Weights of a small transformer language model.
Size: 12 layers, width 384, 3 heads of 128, MLP 2304 squared ReLU, vocabulary 22628, 37M parameters.
Architecture: RMSNorm before each block, rotary positions, no biases in attention or MLP, tied embeddings, gated attention, skips across layers, capped logits.
Training: a variant of Adam for these matrices, 9517 steps.
Each number is 50 + 12 x the weight over the matrix's rms, rounded and kept within 0 to 99. Layers, rows and columns count from 0.

# up: layer 4 MLP up, 2304x384, rms 0.0483, rows 240-308, columns 96-143
# down: layer 4 MLP down (transposed), 2304x384, rms 0.0433, rows 240-308, columns 96-143
up240:77 28 38 33 48 37 39 83 51 50 66 56 84 54 63 58 40 52 41 38 16 46 54 69 43 38 45 27 45 54 58 46 48 61 45 35 65 44 60 26 56 44 64 58 38 54 54 65
down240:40 31 54 37 37 50 57 58 74 66 29 41 51 45 52 27 52 30 66 45 36 41 67 44 37 35 41 52 42 58 48 51 61 19 68 56 34 74 44 76 35 14 59 37 83 56 57 36
up241:51 39 38 46 51 68 47 47 58 14 57 52 68 59 81 57 40 47 53 46 63 45 50 69 13 41 45 52 53 36 44 23 47 50 46 55 45 32 34 50 75 40 47 28 34 51 54 65
down241:62 56 49 42 40 64 61 76 45 33 49 46 60 63 40 43 64 55 54 52 37 53 41 27 69 46 44 49 57 20 35 59 58 34 48 71 62 68 49 58 45 39 50 49 64 49 63 47
up242:40 48 71 40 48 52 63 37 45 72 47 47 38 52 50 54 33 66 44 58 59 41 62 51 72 54 32 63 63 50 31 28 41 62 50 43 74 58 51 45 41 38 47 49 44 45 37 55
down242:55 32 27 47 39 19 42 68 53 44 50 52 45 72 57 21 54 42 67 50 33 52 65 66 43 78 40 46 42 64 51 32 57 50 47 57 54 46 44 49 60 44 46 49 57 56 52 64
up243:56 52 57 38 56 42 52 55 50 52 56 55 49 52 57 48 42 57 61 48 41 50 51 56 50 39 54 55 39 58 58 49 44 60 50 43 48 54 42 63 51 54 56 52 45 34 47 45
down243:40 48 49 47 47 51 49 48 51 44 54 46 52 47 51 52 46 46 49 47 49 49 54 49 50 51 50 48 52 58 53 55 50 53 53 62 53 53 51 53 46 49 53 47 43 53 44 49
up244:34 51 62 61 62 41 54 65 52 38 53 70 49 60 46 40 27 49 46 66 55 40 71 44 59 50 32 65 44 53 28 40 52 41 47 73 67 33 57 54 71 47 63 66 47 47 46 41
down244:26 59 42 46 73 57 58 42 44 71 48 54 49 54 40 41 55 31 76 41 24 50 53 45 49 60 47 70 56 74 47 73 41 77 38 26 55 81 52 58 73 54 55 64 62 68 42 38
up245:47 69 70 45 44 56 50 63 61 41 48 64 50 58 43 65 63 54 54 52 60 46 60 49 51 41 58 56 37 46 51 54 44 42 52 62 49 58 53 45 51 67 51 45 46 53 49 52
down245:66 41 36 57 51 51 49 47 32 44 57 47 55 47 58 39 49 40 47 54 41 34 54 56 53 67 42 40 58 49 45 52 44 67 65 38 40 54 46 62 67 43 48 54 51 48 44 43
up246:43 72 66 69 41 48 67 51 25 39 46 64 68 59 60 34 43 55 63 55 31 74 68 54 36 38 46 28 64 49 72 35 72 64 48 47 71 43 41 63 48 62 41 75 47 60 57 29
down246:40 53 38 60 40 26 32 56 52 40 55 43 41 50 72 35 66 52 41 58 57 59 36 45 74 48 18 47 29 62 55 68 36 61 41 48 61 37 53 34 28 55 53 41 64 45 35 70
up247:57 43 41 27 74 39 53 52 37 57 36 45 35 62 56 71 22 59 43 45 55 51 76 41 29 52 49 27 46 37 51 45 60 59 56 53 31 48 74 71 19 42 48 56 49 54 49 43
down247:64 45 63 27 43 61 35 47 37 26 57 66 73 44 58 53 58 69 32 72 53 26 47 47 48 16 27 56 76 45 42 47 46 43 53 45 32 70 49 47 56 69 61 59 48 63 65 47
up248:61 62 36 55 51 35 51 82 52 34 61 60 55 50 45 55 58 37 60 45 42 48 54 42 62 60 76 41 52 40 62 57 61 60 53 32 64 71 42 67 58 62 58 40 44 60 54 44
down248:50 51 32 53 34 71 62 34 65 49 56 49 42 65 33 46 54 41 67 61 35 40 38 45 41 48 22 38 72 48 35 48 58 53 63 36 40 62 43 29 52 51 45 61 63 61 57 50
up249:56 37 54 50 54 35 36 30 40 33 43 40 48 78 37 50 29 47 66 51 57 47 54 66 55 40 31 50 79 57 49 41 66 62 40 39 41 26 46 31 73 67 51 41 49 34 48 52
down249:58 48 43 50 70 38 54 41 55 46 37 35 20 22 44 44 46 73 38 41 50 69 53 60 57 66 49 83 52 52 29 45 57 41 62 62 65 60 31 29 46 26 53 35 42 21 56 58
up250:50 50 41 48 50 45 54 47 47 47 55 56 51 48 55 46 41 46 53 50 43 52 58 56 53 49 57 45 48 49 54 51 68 52 48 46 51 58 51 57 55 50 62 55 47 48 43 47
down250:45 49 53 54 36 52 47 67 56 50 57 34 54 47 49 56 50 42 55 43 45 39 46 52 44 42 51 45 61 57 48 55 55 50 56 55 55 48 47 52 50 55 44 49 42 56 51 49
up251:53 60 58 58 67 59 44 40 48 34 35 57 51 53 34 67 48 34 43 53 57 59 53 49 56 21 55 28 38 58 37 57 51 59 46 36 46 66 40 72 47 69 42 53 52 43 28 28
down251:58 48 63 65 47 58 50 37 83 32 47 53 48 59 65 48 51 45 33 35 40 35 55 59 54 55 53 53 73 58 61 47 60 56 17 72 52 22 62 55 53 59 41 54 69 40 49 49
up252:50 65 39 33 64 31 62 45 32 59 63 55 35 35 70 37 31 61 44 48 33 46 40 55 46 33 46 64 60 65 56 06 77 76 52 37 81 57 53 53 81 36 68 44 55 50 65 18
down252:52 48 57 41 25 48 51 34 37 47 56 48 44 39 40 57 43 85 10 45 65 34 52 60 66 56 52 52 66 38 49 49 58 70 57 48 64 31 49 16 43 35 45 29 36 63 69 62
up253:54 56 56 36 66 48 42 71 50 50 56 52 50 62 59 20 63 58 38 36 51 50 44 51 24 40 54 46 38 57 48 47 58 64 53 32 48 51 51 46 64 77 50 43 57 58 54 20
down253:51 54 34 38 56 64 34 52 41 49 66 78 54 40 31 56 81 44 52 53 61 54 47 41 41 55 48 38 56 48 45 44 47 43 38 43 53 53 56 21 54 51 59 43 56 85 43 58
up254:37 55 45 56 58 55 39 49 39 46 55 57 59 61 46 28 79 45 50 30 54 47 47 68 63 40 43 41 80 57 72 47 28 52 40 73 50 53 41 71 41 82 70 47 49 50 58 41
down254:54 57 54 57 60 74 38 34 69 53 21 49 33 41 54 48 49 41 66 65 76 66 68 45 51 57 68 49 45 27 36 41 52 49 67 70 41 65 30 62 53 31 45 54 47 44 71 69
up255:31 71 47 51 39 52 59 43 57 31 58 55 46 69 50 51 26 32 46 38 22 37 35 55 38 55 63 67 49 51 59 52 56 45 43 52 51 49 64 43 47 71 43 44 15 20 24 56
down255:45 42 53 46 69 41 47 51 54 56 75 67 65 45 73 40 50 27 48 55 47 54 52 56 68 62 51 53 63 36 38 28 39 70 46 52 64 46 33 69 38 33 52 61 43 67 45 42
up256:43 69 37 45 51 51 60 42 41 72 52 52 61 50 52 67 41 77 65 28 72 57 48 46 40 43 69 50 48 53 64 58 56 24 48 42 54 47 46 54 52 59 50 54 47 78 52 27
down256:44 41 61 33 46 49 52 44 48 35 48 68 65 51 36 63 33 60 31 50 50 64 49 46 48 48 45 40 46 57 53 51 20 45 58 58 45 55 35 25 49 43 60 40 62 28 54 68
up257:63 41 57 54 54 37 75 70 28 50 72 60 64 28 48 82 33 29 44 56 49 59 43 36 13 49 63 62 67 69 42 38 47 65 32 32 44 60 39 13 53 62 54 53 60 50 40 49
down257:75 44 62 55 64 64 39 31 56 49 65 51 56 36 56 68 31 60 28 63 40 50 34 48 40 39 75 61 65 46 37 47 49 43 55 30 52 71 65 58 44 27 55 39 64 59 30 79
up258:39 52 47 42 56 42 43 69 53 42 48 40 46 54 51 51 70 33 81 20 48 34 44 36 63 18 68 54 19 46 59 32 51 57 51 37 62 69 53 46 57 74 81 46 44 72 43 39
down258:45 47 58 67 47 48 61 52 55 60 77 61 61 55 60 54 37 49 48 42 43 54 62 46 51 65 54 42 77 47 51 68 29 46 40 62 69 35 61 66 61 48 43 55 81 75 57 61
up259:34 38 45 39 60 54 35 41 45 59 56 61 62 38 52 60 41 41 37 45 31 62 48 43 49 43 67 51 68 65 42 37 53 63 42 48 63 59 51 61 56 59 63 39 54 53 34 44
down259:58 30 53 53 37 72 49 48 36 47 48 40 56 66 47 49 46 38 47 54 49 38 54 71 43 55 40 62 46 49 41 49 54 44 49 75 51 39 39 35 74 41 52 61 44 40 59 60
up260:51 56 57 50 54 42 50 53 46 45 53 53 55 53 53 51 46 54 52 47 44 51 54 45 47 49 51 49 51 55 55 48 54 54 45 52 46 51 42 50 51 52 52 58 48 46 50 43
down260:59 52 53 43 49 55 46 54 46 45 54 43 49 50 50 41 53 55 50 50 53 50 51 51 53 54 45 51 47 50 51 54 64 48 46 49 48 52 47 49 53 52 50 43 47 49 47 38
up261:58 36 61 48 67 60 58 48 24 42 68 66 44 41 59 36 62 46 41 61 41 60 44 39 42 37 71 61 41 50 39 40 78 33 51 34 45 52 49 67 69 47 41 48 65 29 49 44
down261:48 23 51 47 71 50 45 37 53 62 76 46 52 51 44 38 75 55 32 54 48 47 28 52 52 68 50 72 62 67 51 66 48 32 43 45 46 48 63 62 34 72 74 20 41 41 34 63
up262:50 53 48 54 73 25 67 67 49 52 76 67 52 73 67 37 42 58 55 45 54 68 58 47 49 41 51 61 52 46 53 22 66 65 30 19 64 47 13 58 27 40 60 47 43 31 43 39
down262:34 52 63 35 50 56 33 58 41 54 56 36 53 70 51 61 35 39 48 52 54 55 41 44 43 62 70 53 44 67 39 49 56 37 32 84 65 46 65 26 90 60 55 58 55 20 36 48
up263:70 64 58 69 51 44 52 58 55 67 51 39 55 42 40 53 49 38 64 47 29 65 49 66 37 65 71 47 54 63 58 55 66 66 44 55 47 48 33 55 59 66 35 66 49 48 28 48
down263:30 68 52 51 47 39 57 44 60 60 37 38 38 49 61 60 64 47 53 50 36 67 44 50 42 62 55 49 30 56 55 54 51 74 42 58 51 54 60 27 42 81 45 44 59 35 55 61
up264:40 83 41 48 51 30 75 62 48 74 74 64 57 51 49 56 41 44 41 71 11 35 55 45 47 65 47 64 28 60 41 30 43 47 54 50 54 47 43 61 49 43 59 58 51 48 52 53
down264:45 42 16 55 52 45 47 50 39 42 63 56 84 59 74 60 67 34 63 51 57 55 32 34 61 65 51 63 43 75 50 57 58 61 60 35 48 45 57 36 61 44 46 52 32 62 45 58
up265:45 41 45 55 40 44 51 55 54 45 55 28 59 64 61 50 56 17 71 32 40 62 61 56 38 53 64 58 31 54 84 36 46 49 43 56 70 64 42 60 54 46 49 29 60 45 58 23
down265:45 44 55 56 28 63 44 51 53 58 38 52 58 41 44 50 77 43 57 51 47 55 30 31 52 55 52 83 18 66 70 66 47 37 56 49 56 64 75 42 47 51 12 50 31 55 45 17
up266:35 46 71 46 39 43 56 35 32 68 79 56 70 42 62 60 43 59 24 58 58 61 61 28 37 47 49 03 63 84 32 36 44 53 55 56 25 64 49 64 50 42 55 44 63 68 32 38
down266:53 49 38 57 65 60 69 47 48 58 45 56 63 41 60 54 25 62 24 58 13 43 51 67 66 63 70 65 49 53 54 50 29 78 55 37 28 47 40 78 20 69 53 27 45 65 78 33
up267:75 57 51 49 39 30 59 50 61 30 55 38 55 53 67 33 35 42 68 41 48 57 45 49 51 62 68 69 71 49 44 69 34 49 47 27 45 32 48 40 46 50 42 61 26 35 50 40
down267:54 70 29 67 46 39 50 51 40 62 77 32 54 48 33 41 48 44 94 45 81 49 49 54 72 33 51 66 46 52 46 75 35 60 45 59 20 39 59 53 42 44 32 59 32 55 47 71
up268:36 39 74 36 50 38 35 47 32 53 60 58 61 56 59 47 32 50 37 38 67 89 39 46 48 64 66 36 65 49 47 25 49 40 12 44 46 42 36 75 75 55 52 52 65 77 39 42
down268:59 68 51 32 57 51 38 22 54 65 58 36 48 21 47 43 55 72 47 53 43 48 28 52 37 45 39 50 45 67 53 37 63 55 72 35 42 43 52 40 43 50 41 39 33 34 69 35
up269:42 70 67 60 76 52 53 56 27 25 32 58 51 68 55 31 46 53 48 32 20 48 65 58 33 35 52 47 43 60 56 47 63 61 53 41 45 46 70 55 44 53 54 85 73 61 33 51
down269:45 54 33 50 44 36 43 67 58 32 32 44 62 70 63 61 78 69 35 45 56 46 56 46 80 77 54 46 38 65 74 27 57 49 45 77 42 38 46 45 43 53 27 61 64 50 37 75
up270:59 74 32 48 67 62 50 34 59 52 65 56 35 65 73 55 69 51 41 31 50 58 77 61 56 62 40 70 49 74 40 70 64 15 68 64 44 64 56 47 42 49 53 68 76 60 43 39
down270:42 41 55 39 51 31 57 58 49 46 48 61 53 39 53 29 36 51 29 51 55 53 50 52 48 46 56 67 41 37 25 24 47 59 48 53 57 38 54 55 61 45 48 43 50 82 56 53
up271:37 47 59 33 61 48 72 73 46 50 41 48 46 52 72 47 57 41 72 63 13 55 66 33 51 57 43 63 43 47 37 48 46 64 26 31 59 62 46 63 54 52 74 26 46 36 44 47
down271:32 50 44 43 20 58 47 57 56 67 22 66 41 34 69 56 36 37 21 70 47 47 48 59 49 39 61 46 60 50 65 67 36 39 46 58 56 26 54 57 46 37 58 72 66 34 37 72
up272:45 60 51 59 52 40 71 39 45 65 44 71 49 53 49 57 66 51 51 43 45 42 71 72 69 30 40 51 30 69 35 66 52 31 99 23 55 71 54 51 31 49 84 91 57 39 09 60
down272:50 43 53 52 40 56 25 54 67 36 50 24 89 41 79 56 50 66 46 53 62 38 56 40 37 74 37 44 45 75 24 53 38 55 56 62 56 65 63 49 44 58 71 50 36 41 58 54
up273:58 56 54 41 53 52 46 48 47 49 53 45 53 51 55 44 43 50 59 46 57 49 65 45 48 47 54 44 56 51 51 52 53 54 42 57 49 45 47 59 60 55 62 60 49 47 47 42
down273:42 39 53 45 45 42 42 35 67 29 54 48 54 48 47 67 46 47 43 56 43 58 64 59 51 53 47 48 61 48 47 55 45 51 57 64 44 57 49 47 46 41 43 49 55 53 45 53
up274:33 49 66 59 73 37 54 75 26 42 67 47 56 50 34 58 33 29 47 54 54 70 60 41 59 56 62 27 56 55 44 75 63 41 58 60 51 54 53 53 53 61 49 45 53 54 46 57
down274:62 49 48 40 43 66 63 48 47 53 44 62 54 51 45 56 74 63 45 49 55 59 37 71 47 49 48 57 62 49 49 36 36 52 55 50 67 31 50 55 44 44 53 50 61 19 48 77
up275:44 41 42 30 38 42 28 58 62 39 55 41 63 46 59 50 38 69 45 28 50 47 53 43 59 60 43 46 37 58 34 58 83 48 58 59 42 78 22 58 54 49 58 43 41 54 51 42
down275:46 44 66 59 57 45 55 60 22 50 43 37 39 31 66 49 34 49 38 67 68 62 56 45 32 67 79 43 37 21 43 28 33 31 35 50 40 53 64 48 41 59 44 46 53 41 50 51
up276:58 52 34 29 50 30 60 54 29 41 51 62 48 71 51 60 57 55 40 31 55 71 35 57 39 47 57 54 67 41 42 55 59 53 56 48 44 43 52 71 40 42 62 70 67 47 55 40
down276:50 63 41 50 37 43 38 55 92 41 42 58 44 42 53 55 60 40 58 56 58 62 55 48 42 33 33 44 48 58 39 59 62 51 62 55 50 47 84 38 58 51 36 40 50 43 65 56
up277:50 64 34 69 77 48 48 65 45 68 39 46 38 74 67 38 28 52 67 65 50 58 45 37 14 50 62 54 47 42 29 38 64 35 60 66 74 57 55 79 35 55 46 62 43 46 59 29
down277:44 51 67 51 38 55 71 41 54 26 54 48 35 38 61 34 53 52 52 51 38 60 30 66 51 62 39 79 42 27 40 35 39 40 58 43 50 55 58 50 48 55 66 58 71 60 66 44
up278:48 57 42 47 49 51 38 61 49 43 31 54 50 52 54 42 58 52 55 35 24 54 50 40 51 63 63 45 39 39 29 66 67 64 59 53 46 57 44 49 47 61 34 45 50 43 44 61
down278:31 46 55 54 58 59 69 60 44 67 56 34 36 56 44 42 47 41 79 44 51 54 45 73 38 62 47 40 43 36 35 42 39 48 64 56 56 56 46 46 42 55 54 55 54 61 64 48
up279:46 58 57 26 50 37 47 52 40 39 64 51 35 71 70 37 52 62 47 59 53 58 58 50 46 45 45 73 34 40 38 43 45 32 44 58 42 64 20 55 54 59 64 60 69 39 60 49
down279:64 79 45 56 67 60 68 45 52 38 37 53 68 53 40 50 49 45 59 40 66 55 54 46 66 67 55 38 53 46 44 47 60 55 67 39 48 41 51 35 38 60 57 54 42 61 53 44
up280:51 49 54 49 47 40 65 47 60 51 44 61 76 30 38 44 57 43 41 29 46 55 62 71 42 50 62 33 29 82 48 31 61 42 54 45 55 33 38 54 46 50 55 37 77 56 51 28
down280:26 60 44 41 42 38 58 42 51 48 57 64 25 57 46 77 67 42 65 33 78 33 58 26 50 44 75 65 36 07 61 42 62 79 59 66 32 45 65 19 78 40 64 32 36 92 52 54
up281:48 44 63 60 41 62 32 39 44 62 57 59 64 56 71 50 58 59 54 59 66 46 45 45 54 56 65 44 45 46 53 67 60 49 38 58 43 57 63 39 64 35 62 46 33 61 44 36
down281:57 51 48 42 54 72 63 38 55 38 64 36 54 25 47 47 33 44 81 40 45 64 51 68 60 47 59 48 42 64 45 57 47 62 54 17 41 37 34 58 49 59 47 53 55 48 63 78
up282:51 49 51 44 50 44 51 46 50 51 58 57 52 55 49 45 45 53 49 48 49 57 59 50 47 47 50 49 51 53 48 51 52 47 48 52 53 58 50 57 63 52 56 58 49 49 48 43
down282:52 48 51 56 48 48 45 48 52 42 47 50 50 46 48 48 52 50 48 58 56 51 51 43 51 52 50 51 48 47 51 51 49 48 51 54 48 52 48 44 47 45 50 43 54 55 52 49
up283:49 63 63 43 58 23 65 34 25 45 49 55 55 43 65 52 59 67 43 54 38 72 82 51 29 62 57 54 47 47 65 22 35 44 33 57 48 75 57 54 55 63 64 38 60 71 39 03
down283:60 59 34 69 44 51 53 57 41 50 50 51 43 49 45 44 67 40 43 42 41 53 60 45 53 61 39 26 28 62 33 35 22 56 33 49 37 58 48 51 39 55 65 49 40 41 76 59
up284:58 47 47 38 61 51 66 45 45 34 44 58 56 31 63 44 59 47 40 59 55 49 47 73 45 32 31 56 51 62 53 51 68 18 57 45 42 63 37 35 61 53 56 69 47 48 59 57
down284:41 39 58 47 39 60 54 25 43 39 55 49 47 54 54 50 59 57 46 15 58 59 47 80 52 16 60 58 56 37 46 40 47 40 51 36 60 48 66 47 49 46 43 45 54 32 73 73
up285:42 47 56 32 56 36 74 22 53 54 45 62 42 64 71 49 08 50 55 42 58 62 52 51 41 54 81 26 69 41 45 43 35 57 45 39 53 58 47 34 55 57 52 75 55 50 49 38
down285:60 52 52 45 45 67 53 41 62 80 22 33 56 64 45 55 46 54 43 54 52 41 59 50 62 63 63 72 50 27 51 55 67 48 35 99 37 60 58 55 44 60 33 64 52 49 47 31
up286:47 46 53 47 53 38 58 58 44 50 61 53 52 50 57 43 42 46 52 47 40 56 55 43 42 46 55 45 51 63 54 48 52 46 52 49 51 50 47 58 56 55 53 53 49 46 49 50
down286:53 54 52 61 44 55 44 54 50 51 48 49 49 49 51 51 49 47 46 50 53 48 49 48 45 58 49 45 50 51 45 61 53 52 54 50 51 44 58 45 47 49 52 53 52 49 46 54
up287:61 45 63 40 61 45 54 35 24 53 80 39 57 50 46 45 61 58 72 49 60 75 54 44 26 64 58 37 59 42 34 44 56 48 39 37 53 58 57 65 57 39 38 59 51 37 37 53
down287:41 18 69 67 57 49 69 54 56 48 42 66 44 67 54 29 64 47 79 62 46 42 50 65 49 35 64 61 47 70 44 39 21 99 44 68 43 41 60 53 51 69 66 50 47 70 47 46
up288:65 57 33 59 72 62 47 57 44 66 58 46 71 48 55 53 57 63 42 46 38 69 55 57 67 61 43 32 48 49 44 54 58 62 75 43 51 54 46 39 37 36 62 79 46 51 39 69
down288:68 40 76 58 53 55 33 56 40 42 54 34 37 44 32 46 36 31 46 42 38 33 61 35 42 52 42 45 60 74 43 39 41 32 64 50 38 32 47 33 52 65 47 36 58 65 46 26
up289:58 48 53 50 54 49 52 49 44 49 50 52 53 42 53 33 43 52 48 56 51 49 53 55 55 48 46 47 53 51 50 45 48 46 46 45 56 49 49 50 43 55 47 50 41 56 39 47
down289:46 51 52 53 49 51 51 51 52 49 49 51 47 43 51 52 52 47 49 53 51 51 49 47 53 48 50 52 51 49 50 52 52 54 46 48 50 50 48 51 46 49 50 47 56 52 54 50
up290:49 64 52 45 50 26 58 70 66 40 61 41 52 58 47 62 56 59 55 40 59 70 60 47 46 43 53 57 42 42 71 59 55 61 69 54 34 60 50 41 74 65 55 51 60 52 50 08
down290:47 29 61 40 50 56 54 36 54 42 55 69 57 32 62 48 47 45 50 40 70 44 70 52 56 41 48 54 67 49 56 38 43 59 37 27 49 49 79 38 48 57 50 36 67 57 59 63
up291:62 64 50 48 48 57 57 70 50 38 69 58 50 44 34 47 19 55 63 25 52 45 53 87 32 62 52 51 59 53 51 63 57 27 57 26 56 55 36 54 47 53 66 60 68 58 49 41
down291:60 42 68 57 45 66 47 18 50 48 55 66 32 46 68 47 53 73 60 24 49 57 36 58 44 58 52 53 75 47 48 48 64 41 71 41 73 43 45 65 56 23 34 38 52 43 55 44
up292:54 46 53 43 56 43 69 63 47 41 56 59 62 41 80 53 45 53 45 39 56 74 58 52 33 32 68 53 30 51 46 57 52 43 45 37 44 67 72 57 49 36 52 47 37 44 41 41
down292:35 54 67 41 42 43 58 52 69 33 26 39 52 21 44 66 46 88 44 35 52 53 66 31 54 27 72 48 53 42 50 63 59 43 53 33 30 43 50 63 42 56 30 37 57 41 51 66
up293:41 57 57 27 54 51 64 39 43 42 57 66 71 68 59 55 23 48 56 48 36 66 61 57 23 36 84 22 50 33 53 42 50 69 50 34 49 59 48 46 43 61 74 42 42 64 29 26
down293:36 68 74 60 63 70 47 45 41 53 65 22 54 68 39 38 29 51 56 43 71 39 49 62 41 61 33 61 36 48 44 43 50 46 27 42 53 57 44 34 79 50 65 41 32 16 68 47
up294:49 52 44 45 61 43 53 46 52 58 59 54 53 51 54 47 49 50 50 50 47 53 57 57 49 49 55 52 47 58 53 45 51 41 43 51 53 49 48 45 67 54 59 46 49 45 40 38
down294:54 47 55 51 45 50 48 54 47 46 54 52 51 55 46 53 53 43 53 44 60 51 47 49 55 48 51 53 49 50 60 52 44 51 49 57 46 42 43 51 55 46 52 43 49 54 52 49
up295:24 71 64 46 69 50 31 52 52 44 72 44 72 61 60 52 42 49 84 30 41 45 54 30 54 58 42 48 36 54 50 53 58 54 34 49 49 33 56 47 24 51 64 60 65 69 40 42
down295:49 66 56 49 68 43 53 52 69 13 71 38 50 47 26 72 51 42 37 63 48 62 45 38 64 58 57 35 69 60 51 70 73 33 50 43 38 56 44 50 49 45 68 46 43 80 30 51
up296:54 55 53 44 55 51 50 55 41 57 61 58 46 45 58 45 54 55 50 44 42 47 50 52 52 47 43 41 45 56 48 50 48 38 42 51 57 53 44 46 49 53 58 56 50 49 50 42
down296:47 47 50 50 53 48 52 49 50 55 43 42 53 51 51 48 48 45 50 51 54 46 44 55 50 44 50 60 55 53 49 44 53 51 47 54 50 50 51 50 57 58 47 55 63 52 47 50
up297:45 41 42 38 58 35 75 41 41 45 43 61 40 56 60 46 45 21 37 52 24 67 45 30 38 62 47 48 63 47 39 51 51 64 50 58 53 61 57 51 47 50 53 39 57 25 63 46
down297:27 33 59 49 59 24 35 54 79 33 51 60 51 53 30 51 64 57 60 58 45 62 51 42 62 43 62 44 55 37 64 45 42 48 41 48 46 38 42 34 27 37 57 53 58 67 46 69
up298:50 39 47 41 41 51 40 52 57 49 63 54 57 45 88 57 59 32 54 56 31 63 51 53 40 56 36 66 41 64 49 51 56 26 70 50 66 73 37 60 57 64 42 78 32 53 51 45
down298:52 33 56 62 47 50 43 53 54 46 39 50 47 40 58 43 42 49 64 34 48 57 40 43 40 46 53 45 66 68 51 50 52 48 36 52 55 39 76 20 59 40 41 33 60 49 43 41
up299:76 61 55 53 50 48 56 61 55 55 60 49 67 84 50 20 54 33 43 40 41 47 71 30 47 49 54 40 50 44 58 55 87 38 37 64 33 90 50 27 57 60 68 30 15 41 54 37
down299:57 38 51 66 61 58 57 45 81 56 47 48 85 57 46 46 22 39 46 56 64 53 40 59 63 50 47 60 58 64 32 53 27 75 63 67 65 59 35 48 54 45 52 64 48 59 36 56
up300:65 51 55 50 48 70 50 61 53 62 65 62 62 53 31 50 51 45 65 49 48 40 51 46 47 52 38 41 12 52 26 37 60 26 42 49 46 39 43 34 56 65 35 53 39 50 17 53
down300:49 37 47 50 30 52 68 38 66 26 60 29 61 51 55 48 47 55 48 39 73 68 59 37 52 48 23 41 42 50 47 46 56 42 36 44 34 40 53 64 54 54 43 50 43 60 53 46
up301:44 54 30 61 44 54 52 77 64 44 65 50 58 66 35 58 52 32 42 52 55 63 52 78 49 48 42 39 58 79 51 68 62 51 35 50 59 42 59 37 52 59 64 44 45 53 62 45
down301:50 73 61 33 45 48 55 61 51 62 62 39 54 58 55 74 55 63 43 32 51 52 56 41 55 37 53 32 63 41 71 73 44 59 51 61 37 54 61 26 31 29 28 55 57 49 35 26
up302:57 54 41 31 49 49 69 50 24 42 58 55 31 36 63 59 54 52 64 43 39 43 48 71 51 21 39 30 29 57 58 52 60 40 35 56 71 51 38 41 45 51 65 71 68 53 40 58
down302:30 49 36 38 73 55 56 49 29 40 31 59 31 42 54 55 38 47 54 40 40 61 52 47 48 32 54 23 60 57 46 59 54 62 49 54 57 38 51 60 41 48 52 46 47 58 47 46
up303:61 54 54 44 61 40 59 45 44 42 60 44 45 47 52 51 46 46 58 43 55 47 61 54 48 49 50 40 54 55 54 48 57 43 48 48 63 51 47 48 48 53 59 67 51 53 45 47
down303:50 36 48 47 49 55 47 43 56 48 51 55 48 53 52 55 47 51 44 53 54 41 53 47 49 49 41 47 50 50 42 50 41 51 49 59 48 51 52 50 44 45 47 55 47 55 48 50
up304:56 74 59 29 45 48 47 55 21 49 51 55 47 39 57 41 29 39 39 56 45 46 34 52 56 50 40 49 32 48 42 43 60 45 45 34 68 50 37 53 45 76 59 43 55 36 32 49
down304:71 52 51 59 42 72 69 66 35 57 54 56 40 57 43 44 32 54 40 49 52 53 47 44 55 51 57 40 51 66 60 40 41 53 48 38 53 53 43 54 56 25 63 30 54 43 43 54
up305:55 53 53 75 54 38 61 35 36 37 57 65 53 67 44 34 59 46 28 45 61 51 49 83 64 27 79 42 40 66 64 32 33 64 45 34 53 46 33 55 81 40 53 71 49 48 60 43
down305:61 46 46 74 28 48 51 07 65 49 36 74 35 65 40 58 40 71 47 71 61 52 42 15 53 59 53 14 38 67 60 10 37 35 46 58 52 50 39 43 38 40 24 69 36 66 61 49
up306:50 51 52 59 51 46 51 52 46 48 53 61 55 52 57 44 51 50 51 51 45 59 54 54 45 45 43 46 50 52 49 52 55 44 54 47 54 54 51 50 62 50 56 44 45 46 36 44
down306:50 50 50 49 48 51 49 51 52 50 47 47 53 56 47 57 60 46 47 54 52 49 49 46 51 46 51 48 55 53 58 46 44 44 48 58 38 63 49 49 51 62 48 49 56 50 43 49
up307:51 41 68 28 38 52 56 56 54 55 48 49 41 38 59 56 50 46 59 53 49 60 56 70 25 45 46 37 42 58 43 35 38 16 38 56 49 53 50 59 56 62 47 26 47 57 39 43
down307:53 67 54 38 53 64 51 57 38 61 35 53 38 47 54 63 46 46 33 46 42 68 58 59 53 50 33 50 77 69 60 55 39 47 54 60 55 55 60 58 37 54 45 51 70 49 52 29
up308:61 28 46 48 71 58 68 53 29 55 98 61 20 51 55 53 75 58 50 09 47 40 65 48 48 55 58 50 66 39 52 35 51 62 48 87 79 70 50 85 70 79 31 57 25 49 56 57
down308:64 45 41 91 69 71 53 28 31 52 69 36 22 56 44 51 71 57 61 71 40 45 69 74 44 59 43 50 41 52 43 43 35 40 48 81 59 56 64 67 53 58 33 35 67 36 52 55